Weights of a small transformer language model: width 96, learned residual scales.
Each number is 200 + 40 x the weight over its row's rms, rounded and kept within 0 to 999. Layers, rows and columns count from 0. The size before them is the row's rms in percent of the matrix's.

# layer 11 attention query, 128x96, rms 0.119, rows 0-127, columns 0-47
092,203,149,194,163,167,170,232,146,198,220,173,187,238,150,207,207,225,149,176,135,161,171,293,183,236,167,258,258,196,188,197,149,213,202,208,250,156,135,128,252,220,142,273,247,202,192,230,122
099,177,224,233,262,140,125,149,237,189,172,150,190,208,193,123,179,242,148,174,200,262,204,87,129,204,199,192,178,242,291,241,199,190,252,209,192,206,227,249,179,232,183,194,183,117,225,244,286
100,172,252,265,136,252,184,176,193,194,233,206,198,304,156,125,168,216,244,254,181,186,157,273,204,280,202,202,187,232,169,173,209,245,160,191,128,145,221,224,214,209,234,285,187,192,182,182,126
090,195,148,242,234,148,114,141,229,191,170,170,192,204,226,201,219,249,100,168,222,214,231,147,125,187,268,200,103,207,327,201,168,220,168,252,182,180,274,234,140,205,232,205,160,219,216,244,256
096,183,226,195,136,321,260,196,256,196,136,120,219,214,222,188,152,146,224,288,184,202,189,166,232,268,196,175,195,188,198,193,204,254,212,219,132,188,169,220,222,205,201,253,191,171,235,176,154
107,207,93,264,213,137,180,171,211,99,259,245,211,138,251,207,264,267,138,179,182,218,233,221,167,194,207,205,139,255,197,252,212,139,172,214,247,163,245,178,146,198,187,179,151,307,178,182,205
103,192,264,133,206,233,209,220,222,200,152,141,224,141,144,193,100,159,214,201,173,187,207,123,207,287,207,157,194,220,239,183,200,299,220,252,189,237,205,187,180,187,217,273,223,134,193,235,209
088,171,188,161,229,270,243,184,245,202,138,158,247,151,253,176,186,255,216,222,210,199,165,124,247,194,190,194,228,148,176,279,218,184,147,257,148,208,224,210,267,172,190,225,247,202,241,256,189
101,182,225,171,146,290,219,244,243,229,152,172,249,173,200,217,182,239,211,220,190,183,168,149,272,228,158,191,244,178,202,247,231,230,199,237,158,235,162,210,203,187,178,239,205,160,224,175,177
099,149,137,267,218,214,238,159,253,182,231,233,227,180,200,149,189,188,180,207,217,203,198,221,249,184,185,268,163,215,172,263,219,97,113,194,233,172,253,221,170,137,157,197,150,277,173,218,236
097,185,92,190,252,180,266,147,243,244,180,168,154,206,188,210,214,157,171,141,221,209,242,167,234,159,169,200,245,126,188,175,184,119,205,139,219,210,209,287,185,170,188,149,222,214,193,158,221
101,285,222,182,131,176,197,237,143,197,214,162,158,242,195,243,245,276,240,251,202,229,180,234,212,180,165,177,215,138,236,205,262,251,255,136,170,164,135,172,244,246,214,164,215,186,312,205,183
095,252,170,292,144,99,200,167,190,127,242,289,162,177,177,252,198,207,209,218,186,243,233,253,176,189,186,158,152,175,194,206,156,171,204,186,211,161,236,125,184,213,177,178,173,202,238,121,263
109,271,212,161,153,208,205,255,135,231,186,120,187,230,202,209,209,189,224,220,160,190,195,195,193,165,200,157,228,155,167,128,166,299,257,178,206,225,107,111,263,250,240,243,233,112,264,155,223
106,201,282,190,214,198,127,221,235,223,216,199,185,119,214,250,287,263,206,191,149,228,130,185,278,183,164,218,249,229,196,100,257,216,254,225,209,258,157,187,210,208,188,203,170,215,206,229,251
111,204,205,238,192,252,216,159,109,198,189,179,238,170,235,204,154,164,201,216,196,237,229,184,176,208,230,234,301,185,147,196,137,133,204,191,221,293,221,223,235,226,220,215,307,144,146,244,190
101,261,199,290,112,186,207,212,230,215,269,177,141,193,169,252,223,178,180,217,195,282,223,248,145,183,175,161,202,174,159,190,212,201,227,174,185,207,216,172,185,189,194,186,146,243,250,186,217
104,310,247,170,215,208,199,195,183,170,165,98,208,226,226,221,196,240,208,172,188,246,210,208,171,210,221,154,248,159,114,200,171,259,290,140,227,233,187,128,256,273,273,239,179,174,230,140,235
110,111,143,200,253,174,223,125,262,174,210,216,219,183,170,179,194,167,170,154,230,201,222,168,156,182,245,168,186,283,216,203,211,139,118,221,231,171,301,264,186,142,184,236,196,257,150,282,187
110,233,263,283,135,107,175,220,244,237,222,155,137,219,198,289,199,230,208,211,253,272,207,241,199,137,231,162,205,164,197,197,197,160,268,190,161,194,183,172,193,175,219,179,231,232,220,88,215
079,219,267,144,231,225,138,180,205,281,262,238,231,223,244,140,219,250,243,190,226,201,98,215,215,177,209,225,176,179,195,182,195,276,134,290,234,182,163,247,263,198,168,259,200,191,161,177,163
098,142,170,239,149,238,222,271,290,218,181,220,184,196,212,167,148,179,165,172,248,151,176,168,265,222,183,215,175,269,249,201,199,158,172,232,195,180,147,244,190,203,129,124,197,188,145,212,167
090,171,48,183,203,264,198,193,174,224,180,243,258,196,272,201,229,213,236,149,207,163,206,178,226,164,225,249,193,204,236,187,168,132,215,210,194,267,167,150,191,132,244,159,171,179,128,263,175
112,218,169,267,114,247,246,127,219,113,189,237,236,170,154,279,219,252,165,254,209,201,198,245,148,195,215,232,150,180,166,227,224,217,163,122,215,140,205,130,224,197,170,203,180,221,211,167,175
091,249,241,261,186,156,249,200,324,177,190,198,186,205,164,242,206,173,209,207,193,258,192,144,203,128,247,220,153,180,212,137,264,215,138,253,197,194,179,183,242,185,222,261,164,204,196,162,196
106,264,203,232,195,201,226,206,214,246,238,220,181,221,222,170,245,208,111,165,203,145,240,203,192,166,199,189,205,224,217,231,242,157,153,213,216,205,176,163,268,178,181,183,160,245,174,206,188
091,200,141,240,198,157,155,159,148,209,241,198,156,207,171,201,216,174,169,196,253,285,273,234,237,219,165,232,171,128,217,152,193,202,184,179,208,166,179,222,125,192,251,177,225,173,265,195,296
101,209,223,139,285,135,243,227,187,289,214,213,199,193,270,197,264,327,227,187,250,219,100,252,215,150,133,192,242,150,167,195,194,195,230,190,234,254,174,182,230,227,217,189,146,184,179,174,216
112,153,136,227,231,190,183,171,256,214,200,140,200,195,167,178,220,196,190,177,255,195,197,190,274,142,110,215,189,138,194,131,233,176,115,130,234,162,160,255,186,207,231,175,181,237,209,214,224
108,170,235,171,258,191,158,167,103,209,199,238,203,131,234,257,152,165,197,232,230,140,215,235,221,149,183,186,212,172,157,258,202,180,232,160,233,232,211,159,189,163,219,153,235,219,266,175,185
093,189,148,279,233,204,261,201,249,284,216,236,189,233,139,181,173,184,171,253,147,169,193,205,262,172,125,224,101,216,201,192,232,220,180,198,210,177,266,166,176,174,175,144,170,193,210,216,211
097,202,267,238,211,244,184,153,167,225,149,245,208,145,261,224,129,214,249,164,262,247,216,194,229,235,211,246,198,234,236,215,241,216,288,227,214,239,237,214,184,148,157,160,196,126,152,203,154
097,187,145,190,162,258,214,207,174,183,150,228,213,150,169,221,280,243,193,248,185,120,110,177,175,230,206,164,220,204,257,199,202,237,197,176,196,303,259,81,192,184,197,206,167,226,240,177,175
104,180,158,152,207,264,201,191,149,235,262,203,214,273,123,176,280,178,246,162,207,157,189,293,175,219,188,193,200,219,184,142,186,199,181,113,172,173,211,160,222,231,221,241,131,165,162,225,209
095,211,214,153,207,154,205,231,246,206,232,126,208,195,180,136,243,101,174,224,205,210,307,200,191,181,124,142,98,212,196,207,187,218,150,240,265,126,192,251,186,180,211,194,140,173,201,218,186
092,220,106,216,221,218,166,185,211,183,190,94,176,180,163,223,218,194,155,194,237,108,255,121,176,197,191,278,245,233,237,211,184,155,254,236,219,238,199,256,172,154,255,171,211,221,242,252,232
117,242,123,228,171,224,173,103,256,137,156,170,212,192,166,171,165,160,182,144,176,222,243,146,242,179,222,284,141,173,210,115,186,198,130,223,263,212,177,172,122,248,156,221,277,165,177,189,241
100,214,340,196,183,205,176,170,200,186,233,167,209,183,198,186,212,163,263,245,302,180,196,153,182,249,270,215,191,184,282,172,242,290,198,243,181,218,258,227,251,182,219,273,234,201,198,128,255
111,185,209,166,199,194,271,217,250,208,178,250,202,219,217,253,202,235,215,179,238,248,131,287,212,212,184,206,216,152,145,260,184,168,157,150,262,194,172,106,237,219,182,226,186,234,191,91,207
099,189,227,161,251,138,246,187,272,169,180,174,158,153,182,242,239,268,206,198,223,236,179,186,208,154,203,145,239,235,238,218,223,191,178,175,129,181,240,206,160,184,281,115,154,291,201,173,191
090,228,226,197,154,241,226,196,206,251,237,109,198,164,211,223,204,212,245,173,209,211,171,173,299,187,188,144,276,161,171,129,207,239,283,209,222,218,191,186,211,176,173,149,213,169,159,242,180
098,226,219,110,191,237,215,188,207,201,194,202,198,180,213,252,249,226,205,183,192,239,262,185,208,232,241,169,244,226,248,151,212,210,320,174,167,213,216,182,250,194,202,137,157,99,173,236,229
089,182,176,162,174,254,210,252,164,227,219,162,252,165,256,256,161,242,158,175,194,257,167,174,210,253,234,196,278,180,169,229,108,210,149,220,201,284,214,193,253,198,184,165,231,184,225,214,153
099,155,174,201,222,180,179,177,142,162,220,170,196,198,211,235,205,195,186,175,115,231,266,187,138,207,231,181,219,241,165,204,162,135,237,166,149,175,178,271,253,211,243,152,165,140,184,201,187
100,161,222,223,127,221,205,195,194,120,208,206,200,182,188,254,224,234,251,240,149,190,214,177,139,238,235,195,269,243,245,224,200,153,215,223,108,273,206,125,286,244,271,211,198,206,173,211,149
091,249,236,248,195,196,186,205,131,218,207,171,254,213,260,206,157,222,137,200,279,187,124,265,200,257,230,213,259,160,152,190,202,217,202,224,191,211,165,137,269,160,161,190,199,208,170,133,169
109,238,203,202,260,225,143,180,188,193,130,183,142,148,192,176,246,288,193,184,117,253,161,170,207,155,209,218,211,161,252,162,205,210,240,229,169,185,195,207,161,212,162,109,187,191,205,220,119
083,219,187,291,217,210,206,169,214,140,210,196,176,214,138,177,184,169,156,234,213,164,277,209,183,174,195,210,122,214,252,212,231,142,165,153,232,143,219,171,160,174,164,136,183,207,262,160,254
114,239,175,232,184,226,254,221,296,172,219,180,224,266,242,148,135,127,130,200,219,195,147,214,279,194,146,228,122,138,218,190,209,237,182,175,264,190,197,181,219,145,183,187,139,221,205,168,239
089,236,271,165,270,163,276,204,201,149,179,206,222,256,230,175,266,213,171,174,218,154,120,196,100,225,240,151,238,223,139,248,270,226,237,173,216,155,192,171,222,173,202,195,199,247,229,189,171
117,255,180,189,148,173,175,158,237,123,259,147,210,203,251,231,281,227,196,231,224,160,246,202,190,193,175,203,232,186,150,153,169,204,222,268,155,212,178,132,174,155,184,235,133,222,252,136,223
106,221,220,178,243,257,176,214,184,181,210,236,185,194,157,158,255,232,187,216,240,189,117,253,226,127,196,199,258,141,152,236,245,229,234,194,275,161,220,190,215,261,208,197,239,210,200,283,150
095,178,134,219,193,248,149,199,138,239,253,169,251,220,215,173,202,232,142,189,218,114,109,245,250,269,171,216,175,210,219,195,221,238,244,146,220,274,218,126,214,153,184,194,100,184,193,150,185
094,168,229,195,231,185,289,195,139,251,211,279,177,206,219,166,169,133,278,195,172,212,256,145,259,237,240,201,156,145,186,113,112,226,205,185,219,226,155,159,130,191,215,282,240,155,257,202,258
087,148,239,216,209,216,174,221,209,207,200,207,155,129,187,194,221,196,236,141,123,188,223,203,130,204,153,209,218,272,255,281,119,149,245,162,185,172,228,207,195,178,179,169,186,162,221,240,209
087,187,245,284,197,194,188,203,256,90,211,184,155,153,166,191,199,176,218,239,209,226,255,207,212,122,213,189,152,177,296,163,218,183,197,180,193,179,199,246,154,230,164,156,243,213,230,164,253
109,153,148,204,172,177,192,164,224,214,200,134,182,179,150,111,171,136,192,185,198,237,229,197,145,194,218,169,166,227,264,132,245,184,181,188,246,212,232,237,209,248,225,275,215,155,170,221,246
106,226,269,167,238,247,233,222,187,143,263,158,251,242,227,216,191,166,190,194,185,158,202,253,240,173,212,206,218,90,189,236,155,182,187,202,188,220,167,204,281,210,218,206,207,250,201,169,241
095,229,268,178,207,221,262,224,151,140,199,184,235,182,231,250,168,212,204,220,185,157,182,258,183,170,289,206,220,202,171,219,166,184,154,195,128,254,176,103,236,210,209,177,261,198,189,126,213
082,167,149,303,177,200,172,132,146,170,224,204,162,138,119,212,187,134,154,248,230,256,297,178,194,219,185,256,164,192,312,202,197,190,197,221,170,174,222,210,116,212,218,170,220,153,247,231,254
093,203,238,198,167,212,206,187,126,226,231,188,254,206,191,286,240,236,236,182,254,142,202,182,173,215,271,186,229,210,194,230,167,199,265,244,133,222,211,162,245,181,225,211,258,276,160,173,178
091,233,239,205,184,184,177,154,213,143,221,175,211,213,219,201,198,268,208,202,160,261,205,176,231,160,171,201,180,195,196,187,278,209,151,148,185,168,218,193,174,119,161,178,212,213,256,183,208
107,243,344,176,219,167,235,218,142,262,214,219,218,146,138,269,174,189,228,277,260,163,194,205,167,195,240,250,180,139,228,201,261,199,141,222,226,220,174,239,138,247,184,173,239,179,227,143,221
105,216,216,319,188,221,187,212,263,244,245,203,189,172,217,157,241,181,181,233,244,216,154,228,185,230,213,135,193,144,126,193,195,278,228,212,184,183,238,199,181,241,192,241,251,208,170,142,151
090,196,164,216,251,149,207,205,212,204,148,106,208,229,209,265,180,177,164,180,169,216,221,179,242,179,219,128,179,242,193,182,154,187,212,143,209,204,243,193,223,182,193,190,180,239,269,248,309
089,289,134,238,216,200,191,127,113,248,176,196,198,183,237,194,216,166,188,259,238,260,202,194,179,232,132,202,200,143,207,154,186,133,266,145,229,253,195,175,237,221,187,192,246,233,196,159,180
090,209,229,210,140,226,143,219,212,174,160,192,242,201,257,104,184,198,138,234,216,113,201,213,198,170,246,217,200,234,164,240,195,180,129,273,196,225,127,232,190,224,133,218,135,140,200,198,176
089,126,240,186,183,192,271,232,257,203,160,198,219,219,200,207,185,219,256,235,190,229,161,232,194,178,192,210,201,183,119,160,232,183,101,218,202,175,130,242,217,139,199,209,190,222,201,157,148
105,172,176,221,231,121,245,163,269,209,200,197,179,275,250,235,146,216,223,270,223,162,152,121,141,186,158,186,175,212,193,223,221,138,228,134,231,189,239,276,201,184,169,190,141,248,241,148,173
092,235,178,202,186,98,216,248,91,160,187,252,201,243,206,198,197,169,213,197,162,208,242,206,142,209,216,190,164,235,203,221,159,201,238,183,257,154,157,154,194,227,193,149,161,129,185,224,226
089,166,222,186,212,126,245,188,302,180,265,228,224,237,241,149,164,239,196,199,279,195,209,195,173,195,231,244,165,246,231,166,168,212,175,212,263,139,187,245,155,153,155,136,143,199,166,212,170
091,232,176,185,228,133,257,240,164,171,211,199,181,193,212,231,208,254,278,162,189,251,222,198,195,190,227,216,221,177,242,185,160,250,230,205,262,231,214,153,167,280,232,113,224,187,171,234,227
103,164,162,251,239,232,249,207,207,197,237,224,163,208,206,248,210,172,243,219,187,187,132,149,228,200,145,165,248,163,203,198,249,206,184,181,213,212,217,217,143,222,206,203,229,225,228,93,198
091,245,209,149,150,231,155,235,65,180,175,221,174,200,176,238,286,213,206,180,166,207,240,212,227,235,213,220,218,159,199,189,191,331,222,214,189,235,140,130,228,260,230,183,224,132,216,209,247
091,240,196,201,153,208,157,252,106,168,179,179,163,223,212,239,209,238,259,189,178,240,238,276,217,209,170,277,210,124,210,166,148,283,275,234,203,237,149,138,214,262,232,208,195,123,205,186,256
085,219,219,194,242,305,208,218,172,223,171,168,229,143,201,235,188,119,165,234,188,179,182,210,200,193,200,167,252,171,184,209,275,188,176,196,127,266,155,239,258,175,283,292,259,216,196,171,178
097,173,175,269,202,123,226,172,277,206,301,249,178,171,204,183,168,217,252,286,212,228,223,147,176,164,151,231,125,220,213,210,170,132,138,215,215,147,255,246,134,187,181,136,132,211,192,167,159
094,202,188,183,140,242,145,246,154,191,235,156,133,234,167,185,160,242,281,197,205,256,233,257,231,261,136,252,206,159,210,172,159,305,273,224,235,198,183,155,145,255,240,177,193,145,216,192,242
082,183,171,182,149,166,219,216,215,239,188,128,167,211,127,184,173,243,190,166,201,205,218,223,145,253,261,266,223,257,114,165,184,265,233,164,269,120,180,269,135,277,241,226,176,181,228,230,202
105,204,231,167,198,178,273,292,201,170,190,153,168,208,193,191,125,172,209,139,194,273,305,174,223,266,268,181,197,264,234,130,167,248,239,245,193,157,117,208,166,195,187,196,198,166,188,217,300
103,284,191,168,191,299,185,222,147,199,206,162,196,223,194,296,243,221,241,171,187,254,190,282,248,246,127,202,296,140,169,227,186,202,245,179,205,218,181,147,248,239,272,183,235,166,238,191,183
095,202,173,199,300,194,228,119,224,210,211,225,245,229,265,216,243,224,133,192,213,152,144,169,160,175,209,166,217,204,136,228,261,109,170,186,206,165,259,225,223,198,200,229,178,246,203,218,164
103,150,210,252,179,127,178,190,251,143,250,269,171,179,192,174,182,154,171,250,195,205,281,196,245,153,123,225,119,241,232,240,174,165,157,245,160,208,188,211,195,174,139,166,183,212,269,149,202
109,246,269,202,149,227,133,231,151,194,206,221,128,205,191,242,149,221,223,182,174,250,253,217,228,202,201,237,177,177,205,160,187,214,249,199,159,204,189,174,151,200,181,117,188,179,289,201,233
088,213,256,195,255,175,209,167,200,213,180,163,264,231,229,248,206,252,170,231,168,125,164,224,146,158,219,203,183,171,155,194,256,153,196,186,197,237,253,173,219,188,148,123,145,220,134,140,136
090,150,202,305,168,163,155,204,226,242,259,216,146,173,125,174,140,214,159,190,195,229,222,157,205,211,158,270,241,245,209,168,155,227,160,267,182,210,152,212,196,215,169,201,206,206,240,238,278
106,196,152,245,243,141,188,169,187,185,231,236,208,273,231,208,282,204,173,170,220,142,118,264,222,213,132,206,244,205,171,192,220,146,159,156,143,293,252,163,167,260,128,183,185,219,214,224,203
085,195,192,210,167,171,216,305,262,186,210,209,121,169,179,201,183,161,219,200,267,224,248,209,138,240,191,186,269,271,230,115,242,270,242,215,168,157,138,259,155,201,158,241,205,197,259,243,236
099,219,221,237,245,266,218,174,130,269,209,201,238,194,211,219,223,207,229,191,243,157,171,230,246,209,221,252,138,189,235,198,141,236,207,238,161,155,169,139,254,181,142,175,186,210,186,168,136
092,250,169,230,171,180,225,320,189,224,89,163,193,207,231,136,134,177,180,174,200,160,217,149,176,294,224,203,230,208,267,185,196,253,276,226,160,237,136,151,146,240,155,236,165,151,111,187,235
097,186,234,203,216,212,222,312,261,147,197,92,183,171,137,124,202,225,224,162,203,185,242,132,153,197,194,179,189,234,232,168,225,268,226,241,256,151,140,250,206,242,172,210,169,170,186,231,250
106,164,283,201,215,175,163,189,247,188,272,295,165,209,166,127,173,202,238,225,219,219,237,190,227,264,237,216,144,180,210,228,200,257,192,239,205,192,215,168,162,251,196,246,221,217,257,223,195
101,195,221,223,210,156,225,206,238,166,130,188,151,146,235,241,217,238,190,181,167,200,211,215,118,164,141,149,280,188,179,257,255,132,167,156,178,267,241,239,233,276,212,173,209,239,192,156,133
094,113,244,223,169,219,176,290,282,130,260,205,170,184,198,137,215,177,217,228,239,220,184,170,227,206,159,170,195,167,272,237,169,190,126,204,188,198,184,199,237,217,166,214,223,166,201,168,179
106,187,207,220,176,237,167,208,310,152,182,168,218,185,173,101,166,157,140,121,233,236,220,193,195,122,238,189,176,209,249,138,152,250,184,193,241,163,134,188,231,214,164,235,200,163,206,184,164
100,191,237,281,170,328,238,211,249,134,181,201,201,155,219,140,158,205,214,263,166,163,221,241,178,196,217,157,175,195,219,257,196,215,184,234,200,187,290,161,158,209,177,188,169,225,203,258,220
134,253,194,177,230,132,109,129,151,216,183,232,176,221,158,166,165,223,212,173,169,206,228,171,163,206,202,159,160,192,171,180,252,161,220,132,261,191,257,268,172,232,223,177,222,189,186,233,241
111,258,202,174,182,211,189,241,119,204,219,126,206,147,190,206,266,279,221,176,153,156,242,217,133,165,170,240,288,224,196,235,170,148,210,218,243,251,157,211,231,236,200,165,171,176,176,227,154
101,219,143,108,193,173,168,172,210,184,126,165,187,207,197,204,163,197,187,157,132,209,209,174,137,173,253,219,233,234,195,132,212,287,279,195,247,276,151,213,208,213,244,285,253,197,188,240,264
103,179,210,173,213,201,266,269,228,159,218,115,190,141,257,225,274,242,250,251,225,219,155,266,112,148,123,150,289,212,179,222,217,186,194,167,186,161,206,246,213,158,166,189,166,170,249,218,89
090,171,123,237,182,163,285,173,280,173,247,163,199,278,122,220,187,170,186,237,189,187,231,233,180,210,211,217,232,186,159,190,176,209,172,177,249,165,213,298,181,158,133,164,183,230,215,215,230
110,164,205,222,244,205,230,212,204,163,289,168,190,167,229,238,278,242,230,252,266,199,137,249,149,133,126,157,204,181,180,189,200,157,194,150,200,158,241,202,240,162,177,144,207,180,244,182,114
108,231,216,218,205,201,261,151,228,197,238,174,200,241,150,247,218,177,205,225,173,207,241,227,247,173,181,148,167,201,180,213,243,229,156,222,216,215,204,140,285,234,232,239,184,280,193,201,266
092,125,148,231,142,193,136,209,244,128,215,258,111,189,146,148,199,190,263,228,173,193,269,143,201,225,225,263,122,222,310,187,213,223,172,216,238,154,211,195,145,210,207,187,268,176,193,211,292
103,168,210,177,203,205,155,300,170,178,252,217,187,106,177,180,255,196,255,198,243,195,194,123,191,185,146,228,240,248,254,251,159,229,173,257,190,173,137,177,206,213,210,236,238,170,219,202,189
095,131,181,201,188,169,206,266,219,176,194,172,192,197,193,202,175,186,209,169,136,199,224,156,180,248,174,228,197,235,125,145,209,226,274,249,201,156,166,246,190,218,110,194,185,191,216,225,174
112,212,173,202,194,236,219,170,225,156,214,310,204,260,127,215,254,171,146,232,216,176,214,243,203,187,229,233,175,234,173,235,219,245,192,221,181,187,213,150,198,185,198,238,191,234,221,240,215
116,212,197,192,193,220,199,222,139,232,136,202,208,173,198,221,227,197,197,210,132,176,218,234,222,260,171,202,169,179,136,261,159,187,209,200,171,214,206,125,187,224,211,169,130,230,169,190,142
087,137,209,228,142,152,206,282,297,99,206,178,139,190,138,126,152,195,263,218,204,182,265,155,175,222,215,174,146,222,243,187,247,238,187,199,269,176,203,220,156,199,180,241,206,124,167,252,261
098,179,257,202,175,195,177,252,220,126,180,158,194,174,211,122,239,208,255,122,194,125,205,164,183,143,215,205,180,211,256,155,230,244,200,166,257,166,167,179,197,237,234,218,200,161,121,155,204
099,177,175,193,172,239,306,219,191,145,218,151,207,175,204,231,226,174,230,249,235,213,245,235,126,187,217,150,291,235,189,195,154,236,205,239,168,212,221,268,197,169,209,207,203,239,209,281,194
103,109,160,161,130,236,153,179,198,175,206,169,250,187,214,176,254,136,196,233,254,166,204,206,199,232,132,195,165,184,164,214,198,208,172,231,216,184,177,199,149,147,225,284,184,209,238,178,228
105,164,186,195,159,183,261,186,196,141,243,253,213,254,200,219,143,170,258,213,244,197,216,136,213,230,258,202,223,251,137,186,190,269,234,255,248,181,177,239,181,190,220,237,217,172,192,244,266
109,149,147,216,192,231,190,186,190,182,195,66,174,235,154,223,143,210,245,250,170,230,224,170,218,161,158,232,223,173,122,203,151,219,218,191,285,244,204,229,255,225,245,219,226,160,167,139,221
109,183,172,174,190,196,221,158,249,243,137,165,183,219,277,237,176,174,156,164,237,219,209,204,270,270,203,198,238,117,248,192,167,162,251,131,235,138,108,221,187,154,179,190,172,228,161,172,172
117,248,272,171,203,152,222,261,201,207,263,161,243,199,190,177,175,192,203,185,254,217,209,203,151,108,305,144,197,227,164,135,168,228,166,219,181,198,195,249,269,202,132,225,188,183,185,244,135
104,145,191,139,225,190,191,220,234,161,136,196,209,179,248,151,140,246,230,169,233,252,248,193,230,217,295,204,117,198,211,204,183,242,203,201,193,144,166,241,174,197,184,236,224,233,184,126,180
093,158,308,158,188,184,137,207,259,154,242,169,136,153,192,169,226,273,251,237,261,259,215,212,114,141,144,160,244,166,259,163,217,143,145,181,186,209,209,329,195,199,205,189,243,193,242,247,183
096,184,142,197,152,222,222,160,185,195,214,202,261,197,193,219,207,156,228,222,250,212,210,260,270,235,251,191,188,196,154,218,149,205,195,247,122,194,199,156,225,181,281,281,166,220,206,220,188
114,174,243,224,186,199,200,252,242,165,296,233,222,187,156,125,173,222,186,262,230,173,206,198,187,214,220,192,158,321,184,171,209,248,165,205,255,203,211,210,240,196,192,211,235,132,260,193,208
114,159,211,190,223,237,171,227,249,183,262,158,187,183,202,150,162,243,219,219,180,206,217,184,194,243,147,214,188,173,297,190,218,220,180,167,184,209,177,222,213,173,178,270,164,181,219,217,191
106,226,127,190,175,236,106,228,157,269,235,168,248,198,217,169,248,227,254,195,228,176,170,176,237,192,160,218,166,143,203,222,142,168,145,208,218,197,168,131,247,179,132,230,211,111,240,208,175
094,269,300,214,234,165,232,222,145,279,199,200,247,249,203,200,197,215,241,244,223,219,135,181,168,124,195,169,174,148,215,190,194,203,228,244,181,180,195,226,268,159,213,244,185,171,174,184,147
110,204,235,199,203,157,232,244,198,199,207,198,167,188,156,223,250,272,233,220,179,201,228,243,109,145,212,177,273,293,176,167,225,211,214,209,225,194,202,238,199,197,211,188,165,178,254,287,182
076,187,208,269,118,205,192,244,238,156,206,153,118,229,132,162,133,215,254,215,194,207,273,181,162,218,221,174,152,187,284,178,184,206,187,177,219,176,228,239,203,221,133,196,193,165,201,251,275
116,160,240,207,223,224,260,226,213,136,267,175,201,77,159,200,234,252,238,212,206,201,206,241,118,140,170,177,224,279,185,212,202,237,184,226,228,165,218,232,239,155,200,219,137,189,257,255,143
103,229,217,202,236,196,144,194,214,177,203,202,173,215,93,247,214,217,222,170,194,227,229,232,172,147,258,265,155,247,184,161,192,236,147,218,225,167,187,221,238,238,246,223,271,229,248,270,215
106,175,174,244,174,230,221,208,209,212,188,198,187,111,188,146,166,215,241,245,139,222,221,118,138,245,85,210,183,220,184,223,209,214,225,256,251,204,146,226,225,182,242,236,209,189,158,226,230